Weights of a small transformer language model: local attention windows, 5243 steps.
Each number is 128 + 24 x the weight over its row's rms, rounded and kept within 0 to 255. Layers, rows and columns count from 0. Numbers have three digits each. The size before them is the row's rms in percent of the matrix's.

# down: layer 2 MLP down (transposed), 384x128, rms 0.132, rows 320-383, columns 64-127
# up: layer 2 MLP up, 384x128, rms 0.141, rows 321-383, columns 64-127
down320 096:147112117085094156152139129148133130097151135166157145115175134140138123129151080132193140119114158130092137122122151079110128115121131137165116111147133077098130106125157156092102156138149157
up321 099:135174166111176124133111128094100112116123128110118119143169157159129155114123143110116160095150158144149154134173122084151130174188084180169117144117119112131138132126163153113141107181079116
down321 100:153152119150117130139128128101096146113102119115147103132130127125180100135151194138105139133121131189135134134163140104129126161120118139111146141118190154147116116118118164167192110187154111
up322 085:084113145144162129158151116110142121149140157132149106153114129170135124085125088142118109166127127107091139128099150086142147133114128199159085151104147156133132143072123131117143101087157139
down322 083:127106110131135139182084144115153113121152102143128090146112098111169150141098120139159124141097121153137096117107134146149120090069153113177100150136110129114092135096116132099120139173145107
up323 097:084142153140147120122138127106144126119136148117161132144154165106127140098143129095117146174129155141147148163172146114106115120178096109137125153107088126148087119113151175086115132135122121
down323 095:126155120080131144122154143113113146090116177175166156140151154110143149156124143109186137104079155143142100142139167099131056112163127124126163125165093140129125132121106145079144159104114139
up324 081:149164149136136139083138104146113110160110131112156122111138144141130133118112131120094159090137132063142116158122101118137145155169113148098119127136085103147150118128162108163119180081117141
down324 079:203090190110126100140141140140158134086113086102109131073142109113102155121117140097154094137086118116100113103134132109124152142090105131162146136100159130123096121127142121132180144139106108
up325 093:135153106152178158135044112205125144121096086119149108132076142145153139109138122150124145100154167108133128174142118081123097122109102111138157152135080117116139113103103070163109147139120143
down325 094:123106108124138127151104104126122138139075113120106125149124109148186183154147179155122133128080124100096150166128155159117115082084136099123149114168093123139151162083090101128121164166164104
up326 111:117146163113126137130134182164101146117075136091091140131124152150081142139145142151144169121124121140144124167116125082122138145169062147127123155098149104130143135119137097147103142157126158
down326 103:132140165141116159132120181171101163116121117130132121120106153078095136125130132096148123139136146152160153149080134097142081133130101120120150102149132113113169113127111123126151188167097156
up327 090:158189172149161153149133188146131145105133134129095118116121131163109134117086102171112102102145153147113143135127133131187188108156124110122092098114140119098121140138128127140138141108128118
down327 090:141119151110082118171157116166131096158143138124141132130123087150158134153103127144069112109153153154153160151108124138096186115132092099153148165098195167123143137129144170128150154130141143
up328 093:085131117146150119112142116131133136110110099107130126185147112171088147131092148153125112158177107140109131135122152094131128125131115139118140110086138102139115177108163136130150088080126150
down328 102:096157115174127140125110109122148098127114135096109122134124135133060129121154105110136099179162117141176113110162088138124127090139174120121124110088110128152108139156100128078065133158118088
up329 122:089106147168138140138116149125132139139138086125138158093142153146139105154151108123138120166217084124094143169127153116180161139155158111113166111115110107157136138092129101084166107109131156
down329 118:107097122151124146131123171139103120155171121153111127112135183096174097174121166141111156119163138136151133153120150103144112136091149123174142131118104093132105140134119161109140094095133149
up330 097:157180109098142146139148123120110099142106105128128128135113107128125156125160129170116115104152157126149123141169133142079120188128174110082105144139127127128152138118097138073163112062158118
down330 096:148122149114117168114120127091124126108135129152144160110153107076133172185136119125151136143110130145154142118162118127109058145087127130136132083134115119186134085146148089158129083147178115
up331 115:092114122110134101116122144110165150173116090114159126173176135153129138122153133096126086133159138103141057154114123104136148149155107128163122132141145129105171117128141090145102113119159139
down331 126:108181143114098096088114123156159148168116123114131142098115107130154151136140098109103100144125136116118114136091147129192105106124142100110122152120156169132115120089118099173140107139180131
up332 117:125153129095134122155126093141162119098133137161184107114176144122113163126105130097148113112117164133131116116151101119153142137115087116151091087100137118113107158136078143091152051127142119
down332 107:128142103101149115130146137124135180116160127129141114127151097086134153116145119119133118112133149144171129124161103120100097183106174153118131088135145127135142132128114106119120160121124130
up333 092:138193135151167094142138104098126162145132117151111155143103137135133144145131139127139136114144159107153121145098173128138115125141139149193105177121091093124168151152146124123087161124128131
down333 088:113122132115153103120170100081130142108079158137126132154166151125162139148134136148145144195158088146112112172100162115115147163102118114134139130135162148091143146131154123155190130152152103
up334 097:138156151139142142142141102124094120167084151078145098144146112129123108128074105159126131125120118125094157176143089115103147108150133142142152179096139122075138144120135133142102141115124107
down334 091:147124148128129135129123159120117099129084171111123143136182138101131059132117131120137075114100125130091179161127089129101072116131120118104093140189162114076183125145113160155137160160137159
up335 119:093125141084182174148143139143125138121114126110162139128145147156104118110121109116166161147190132125142159136175131115155132125139114104122127086119150101106129122117133118126110138154123116
down335 117:129108113116087163123136123091109182091108145109172131098099126106109127120097126169135142126154162155108138134193104155135089113125153151146103141144186113157133117166112116142165157147094131
up336 088:121108126139110095043057167149127143150123119137166142156127136124101105114119152121168093113150131104142077139119098139116165098171130102159127180101117136123171098109113082102100113121139132
down336 082:105119126148141163086125156160109087144097116150139148137114135167127133109145128097206106099122135121133121098086090158152136115128123093137087126138179118110193131107145115107115153144112139
up337 089:168146151089151141096124153103167117111108148145123102110140102147094158145120094160138141138136063140140127178111108152142106119135120138138118147113124153109113070115119121109132117094115154
down337 096:128127134178153141121147126095097103173151107124121132138118126159110121119111108185132121110154125123152121127140084127149117104180121137097130142127206166175118151109123130128164130126130131
up338 127:126137145138106181090150110109124113132138117074148109104114127136112162105139106103134125152131133120115136124100172111145132141103155107095115187116067099108170119137159128166179122104161150
down338 124:153108203133114143142148133111123111118197125150162154131138145173149088114139084104128101116094147113152138146093132135090124074175126131158180132116102124092115137134138126137113120141127127
up339 096:123112145124128124141091124147135092093107110085114157151145160124116113118143156112127133121123129147128087162090136130118151148148095121138135120094115099116163089121093089131121135078126118
down339 093:119072135128125155123115159132143108100108155133140166104123130108093108132119189100159111100082115159102137133060144125168094138135128109121114120152148163138117113154084113147135131106107133
up340 110:132118134139177144110134135144141144146108134150112137136121131164107126133152078124114151130121146097109131132136146123119133132124164202109103177104110145101145155078124149122153109099124137
down340 104:125105106136113165157080106133134119133138105166170169123153112131116190154174090093137135129084178110138115132108083111129147099093146127122107104105091118143125120127094105142103128162130151
up341 089:127183172139127137158155139130111144098095120103152090129198097161107137126136089095113146099128111123131137167143132133143152107150079133125126126119118148150103146151135155098177139164101137
down341 091:148142109132101137106108142094135128095149116139136124143129181133122135174163163115139145163111147177117126111148165142116072156106106098154167124179151138145125104153113128173112079132110127
up342 094:119115124130164120151120142166082095120111089111127170113121146123119148182095114147124128098157100125117127134120158121172127157119141113129107134115106101106153158123134103137108155100103179
down342 094:123109108106104138144082132172109105141154086158129125111132143118137159187115156134139152121122139149121119136095145127170115132078131147154111099113120125142137174117122153128148164134090131
up343 088:126113127153141191143154162099162116176147119100107139084134136145133134163141147117172133126144101112120148139166127085145126079126139104154130140116127097147152112136141171112099166147117121
down343 093:116099115144158175115144129153090102126158115113155100156132157148117100101103193156089105120156130119131130108150137135147082106112143140126157130154175134145131102118131134125112167148109122
up344 098:127132161094111121141128158123095106183110118105144140142155140165120153088138104169163143115149066116110132136100137160157103163126084126153119141137092140157121122139120142125141112138119133
down344 100:128120131130106128111139124127082087132133098156159151097127111115081183153140154141125145168126130128126172071099162147150092113132083117146148102157139136123162091120100159101136118113090093
up345 103:135130117107178118109162162127122143145102086121153091139109127141110144148130102121140163136153126120138109136155101088134143123179105163130125129095132091132126150137123118139090149172128164
down345 100:131142113144104138126138147130103141125132093109124109135128143116118152092109112120172139128140172129148116157087146109102057164127136121122153133106107116109163109136101112107154166159108126
up346 083:107135127132121130169159134129104114144126118111167149120130098110096160120109127122137133063159099089138124101119156126152156129140125147094110139085100088170067148165127126131110121105106107
down346 086:141135077159128092147131133126123116162116130133148134118131107129122113159132124118125166113145154123164153150130178118160072085098110118147178131142103142132130168150121134161170152158181125
up347 104:138091117129121108108087080159185140127134133129135135076129179157116115125149136122112114117157090099110127130129171145167119147128148157138156146097106126139136113145102134121181135100169082
down347 105:130084076133123132092110121157155128136142144154146137103098146137114086112106141110129146105136143097138117108115157132151137123049145133140150147112110111130115113151102132116157099130146123
up348 093:089153129156159141114128153170109150161137115077099074115126168142111137113170103163147146165128096135145061107118141093131145129119119126131104114132124131172146133145170108144135114107141158
down348 097:119106164126128134161118155165110134137185126098106113092100126094124127166114134122103119131114149120166104098125135089172153084103140090137132179105093122150105108109146115115134145153110087
up349 104:140131108125150118120096126102159147137130088122149110139144130123106145108117080103107111108118101109083139179094105093152124179119129100137163117076139135164099128105110097113123147065162120
down349 107:133132115118071141129107099113141171187143126142124153105167156088109129131117110194180156070158130137130154131103115094112125132116121123127168103112131077128132122112096132149090158129151115
up350 095:101147130133158088132089154126105108160117142129186135120145147122105099124126126114145169128174096108110118117106086120181139130162108097167148116098139085181142100105133101143162148076143162
down350 099:130102151104145113122138119140107118154167122162121164136134128111142106135108173136179167095139165142139130123127113109147105114129116107169166115114157085196117132155137170114135110117110138
up351 111:138151159120140126097118137129143106136132102121136168152130103170114130143119157086155114110154143109170151122138150107134167124115085143118125143131102098085135131169120080188107131129133146
down351 107:113119087125098131144105160117134118098138131120123172141108121148168109136136237099133129105142152165124135135118101120166121149098126092136135127146152164112117163150118135162155114152137147
up352 097:099133117125156142112118089159133111181093102092126111138157126154102136120144083132144121150149106097109144172142130155123109123162128140145134143120126136124119131095136119124134118128142113
down352 097:158113111173118157131098129105132122153106143132129149130098128063104129097141150084151111155132149140154147134074078127142161159149157103169134121108136066120131142159114146141121093134128143
up353 143:150130117172144131155139133140160169132095120117139104105100147149133163081091112160122117091126129076112135163117098147157150126145125163128092146132146167148137138083113132132178125118128148
down353 128:151136129128113097177111109083154127143090094094093152114144105117132188138090135170118123099109158129115143163118125139117125114162138137143129145133135111142115115124128151125121126158161130
up354 087:090138113170099175094144103126141119147158112104139154137135166143112125127133171140105107142156095129116067138137150139107105108163135151172096110099132113102095123124133146106151161068146117
down354 084:140109097141106135105129132136132117133121123175118151158102138148151131112171161128202121112091123133134090070107145138126127105126119132149139140136152105119128149123122106071114108132122145
up355 111:132113158127116125142095115157117093137106086148114116146180156130119189134109136175105097082149099145127087129093150138150159167107122128111091133064130141128106156164148122153099126129092152
down355 108:117083142076114099113108123153112123132119119151104137101133142143121148191081142104146124092126091144104149131051127151163124162112114131125094098108130124122128139123095132140126159112111139
up356 087:097124113093173167170121140165104109152145080152184137159156102151102134130115136153091140154158086094121109113128157133108110125133110091128126150123124154124125115110147149104119135095123134
down356 091:139118135184156140173140140129137111103139127127151103175142129156102147071066180131112117176147122106122119107152148119109111121126142168151136161139145148147120127149157161128123138169146122
up357 098:138145104119132143064092111154108133177159137079175127092099100148150114109101136093132114093159131122103111097088163119077129136144164124118152183115100085140153097148130115145130117111097113
down357 101:127108156104174145135115139126107103098120140111150126114137127149175100119130110125154113094142145102138117151127173095128143109101110131097137121118142114144131091194140105163130077172110141
up358 099:095117110141149083123160142150107152138124176102158083110139102116142123109170136123165118114132137117089060133103172133127161170123120096113162189110092118102179127118152145117143123116114118
down358 095:098104131119122145153167148114113092111081099103166123135156088139171099163139136142172089119102097159140120104139141120145110154095120145131129109116073143102164113140122151139108097156115070
up359 113:116176168094113147080144142150115107131127135103164156101099186135119168117152114146130151137149116108146108168098131068154142110153065132159108127116086154118130127093147099115106117148131122
down359 123:135125128136128101102143138118095105111133128114156114106121124150137147123161101186133104138119073093133126097105145113123124085083141169099113107144103186164039123097123108121154122130119110
up360 099:101124118101157138108149122135116141155131105103160119119155156154103117137137125100149150095125087127159097090133103114147198114127108123166159110122087138135098146136134077158109096142160102
down360 095:150112113101128120178133170124137131086156114131136123126134156150130123163141160145129114127114116164140148122098090092167177133076132106142120146171122115137084135154139098126117116141095152
up361 105:109145131102153096108114133112152133106099169106174132127124187114134179113183142142108136133118136103111138119121134143141138199114139125173166164102111123140151116116144158121131134125118130
down361 101:106125124074156107119109142067145120093115148140139137113140147116162163115176168160133123106089102115150109111136157122130088131134134137131161147117089132133123150147090114120150138131132105
up362 094:124145159157145139134135121104096111148129148151101129113118117186132129135171084153101125138117152120133120124092129123115166103145172109128126153157120100112164114117147120102117139098140171
down362 092:163113125144137166150111092095145138090166121139112123138170115114166147149160115117117176171145129124139141122138126110130111142116136132172108157134121159140073105185163081128141118162164162
up363 122:121159146119117174141113123107118109110095094086147132091132154126138130131129147114115136096135120118125127102114114121124144134115150154119139121120129098100111146101128143113119151117183111
down363 118:135114136159112157151109135130142138135162105127105141092116133084114088118146153169103151108093119139112082120088096132152122097117136101122164124150114069093083103132105117123116092175140140
up364 116:110098113161160134117121101122142107128113120066082119127196144151106107123130129113112120157132118124124105095172147126160120130178116174169146114086104105118167146133143097093185132140113114
down364 114:123088088150160144140138116142140119109115125113118142116163160154088120122136121135168110167119143119134101097186130147156128156120144127132127119126134130156144110144143104068176133117119120
up365 100:161174138112150104119144143130130149189108097072156124147121112148129141102137115148143102084161144083144114161115123129188129124168075120152143102137107119108169110131113118151118115131155152
down365 093:127134134097140084142126164110122113143103161098126106105109079124115127118110111110109110127128138122092112151105143107149123130126121121145126078097159157115115122104103079149096146149194137
up366 102:115132209102171135145116114109119123100140148106142123136156112139121147127128132109160156105127095124145125136162074111096153145162115130157112089109112114138135095132163103124092159138083149
down366 099:123117137144110139153156107093092131110168140131143134145113093139142093149150193152138140143109116180149140124147103094101134110141138124101177123130201136150137096149073127148175116163104122
up367 089:144152115131091142122132115131136145170111136113110148112147092123158113086129117130126163133132133129102091113151110098122153125171142168120078115110134091085172136159099143143110100147121096
down367 085:100106087129153129144139130152104136122165134097151112096141148169145057120159131139064125129140121166124131109094105084160104091091123118119130159131152128100137115136133155188115146129100148
up368 097:083128113101176119102128128148141117153099104135113124165111125148122123128126116118113115140135120142091125170138169125141136134178107148125136132121099128138101116105089121148131177090163115
down368 096:138147104190120182143133108151179125151145124156111152123117120129092170132130107144145116121126104162143145107132155147120132128127116126113138107170121149171136099153083152128155153105108096
up369 120:148136156162125145131170134128163137117117115104123120113093115136158154110102109143109122066136153091133105155130157134158140142130128164121078109103124113119133136098125135151125129126143148
down369 117:149111156111112107162104120137141121148085088119094141115089064125143179151111165147119090112073172116111147142104149173137128132120125142143098107087115135163117144140129170113123147146140159
up370 112:118145145104152120124104126164137103199142099120124109157201161155109144071117101123148113110128119091105080161076082137163123118105135099174128161127144079115130128129110130159117134160119170
down370 116:161133123099162070121125114169159129207154130128073162127171141115128097089128118132139098113120100104116093161113103151104126132124124095141139178136132145079141150122136116154136126126149111
up371 108:125145131114153064127149174092104155145127110130157133126156104143159185114129126133119141132119150134111140135158080114118107121156121142128124135163091114144128157136094118124146106085161187
down371 103:125127105165129129098148152111076097117127154125124124105175144110150134150117121105123130145100148161113127112104109168141117110123106144119150115144148118162137080138124140142067105129163120
up372 093:128124105127138144087141100121158106136107117137179147120113158109097130074146148149116106074127162122159104132086136129124156151165132089135124137124138115152172126118130140097156124131097144
down372 090:171110120115168163111150129113129068117117135212127135158128134093147113117112164100119126099106145129143146092163138113102131137131150070116107133120135162134169160137104131116128172134112111
up373 107:112127159109142114148107165128155132126141133096129128145096094139136147138167116138135209133134149095165089166109138114120165119137133153118101145096105097152133133169116105172152133140135175
down373 110:132090147130141113145136149162127160099136137091116150114091163160134158145148144110164150129142163137204144139147135124165113125178108133120175102066122072144138113152130087116154126146137144
up374 090:148139178107122142125175140119131168169134148141109134107125150155149151105138115119096132123127110110160104108122088120162170167134081122133124142114133127092162103115172107115114133104107077
down374 088:134129133163108099146148149152123094114164138132181137143125134104142120188098149153130118107069139117140130092115130090165167105113151144121139127089174152104122089134104107118143116172102128
up375 092:113131083139153091128147127141178104110150114096122082123146126153147126127124114168104090081156108125121102131127062096145115164127162143100143133076133143092075120110127173112117157104135109
down375 090:115147109118100091103135130140144111179115084117109127124119117107145115136179146142157081134075118172130092109119141118132117142105153108132130114094052142138129154109115094089118122170119117
up376 089:138134146117141111175075119147163166167158096100117091134103123141077122115091095163144105105140148099130128147143131103154130156151123106167076082129122107122159088145150121102092173107125163
down376 089:156164107142109093149124112110118112132141129170107117094170145168145072122120115138104129156152129125119133152160155115132123105111131127144123097160204134142152128141109140139165148154110162
up377 094:121149160074110140134134100113114131153131122147134122113110164123127159093128081121172152120113158140139112139106136123163117104119106136126118127149158107062090111153081108114148139131142138
down377 090:120139132136140139104162146132108140108144140158110130103172102092117161115116117123117114101116127139156143132127105103102154114097160129077098110126151160114094081115147103162125169118096112
up378 103:073130152138167120130115165105121143157069144106140095134136126113146139132113117130116142102167150057103114119129118132140164125125150149103150100107121135109143146112125101139084060110115177
down378 111:080114168123151093150133133113112147128095134079086081133114118116141119125143148148141143109110141132100135131196127105110137121130132152097134106138130081085119161136116099127136102130127144
up379 075:103129115130162154133143135158113134160136104102144136125121149128114117113171145138115136136188112124134124139174155133101121156131126103142127114067144110153121160180159129154145099135104140
down379 075:132121127128103141109121095126099131112135140132086133128100177109124130129126198100116110216098132143161119154149124134156068118100122134075134111132124098162183145118131129069115150136085146
up380 099:114147148081121204112117150186086125119151115119124166107133155121106158094121123118169113121107106103133139172132146117132146192115054132128145148148102094110177135105146122092119141100107153
down380 098:130132094146124119157140103162129121116159155118110126110084119110100096160127132127135161169123104154104139069135089125126162114078118152124156106132139145111106108163119091143117116163127094
up381 091:126108141128115114097133132142171125151147097135131149131168149136088147098111117130102188067114140134166132161090127135127140127131084149112124139128118119148091134159130104176153136115123125
down381 085:091137117117177174121124137141164079150167132130098126142132124127109120156144150106165098107090142161166134138077116138147174112135102115127127112138140156137099190120123145140171140120096110
up382 093:121117097140116161121104164154111113156085159119156120093129128152121123119152129111169125109140106116125057143160126142113195129179085148132127154110121119139128123100154092112131107129102133
down382 089:153111122163149145138097154153117088102095135112151130122129155182121119136137129103172144089083128117120111073140107165160181126153121111130138147113147106139138144136145104116138126153116161
up383 100:100175162118152096123110134097152119132111143097106133158151145145082146129155086139148142134165135121156114172150126132155134118158130108141095129121141140094136133123151109138170082078116183
down383 101:118135136121123140153126123121122088153148138116127143092176109115153134116106171135140097141147156152154133148149084128130132084155119101121099131106128159128117132090154081139113144118132144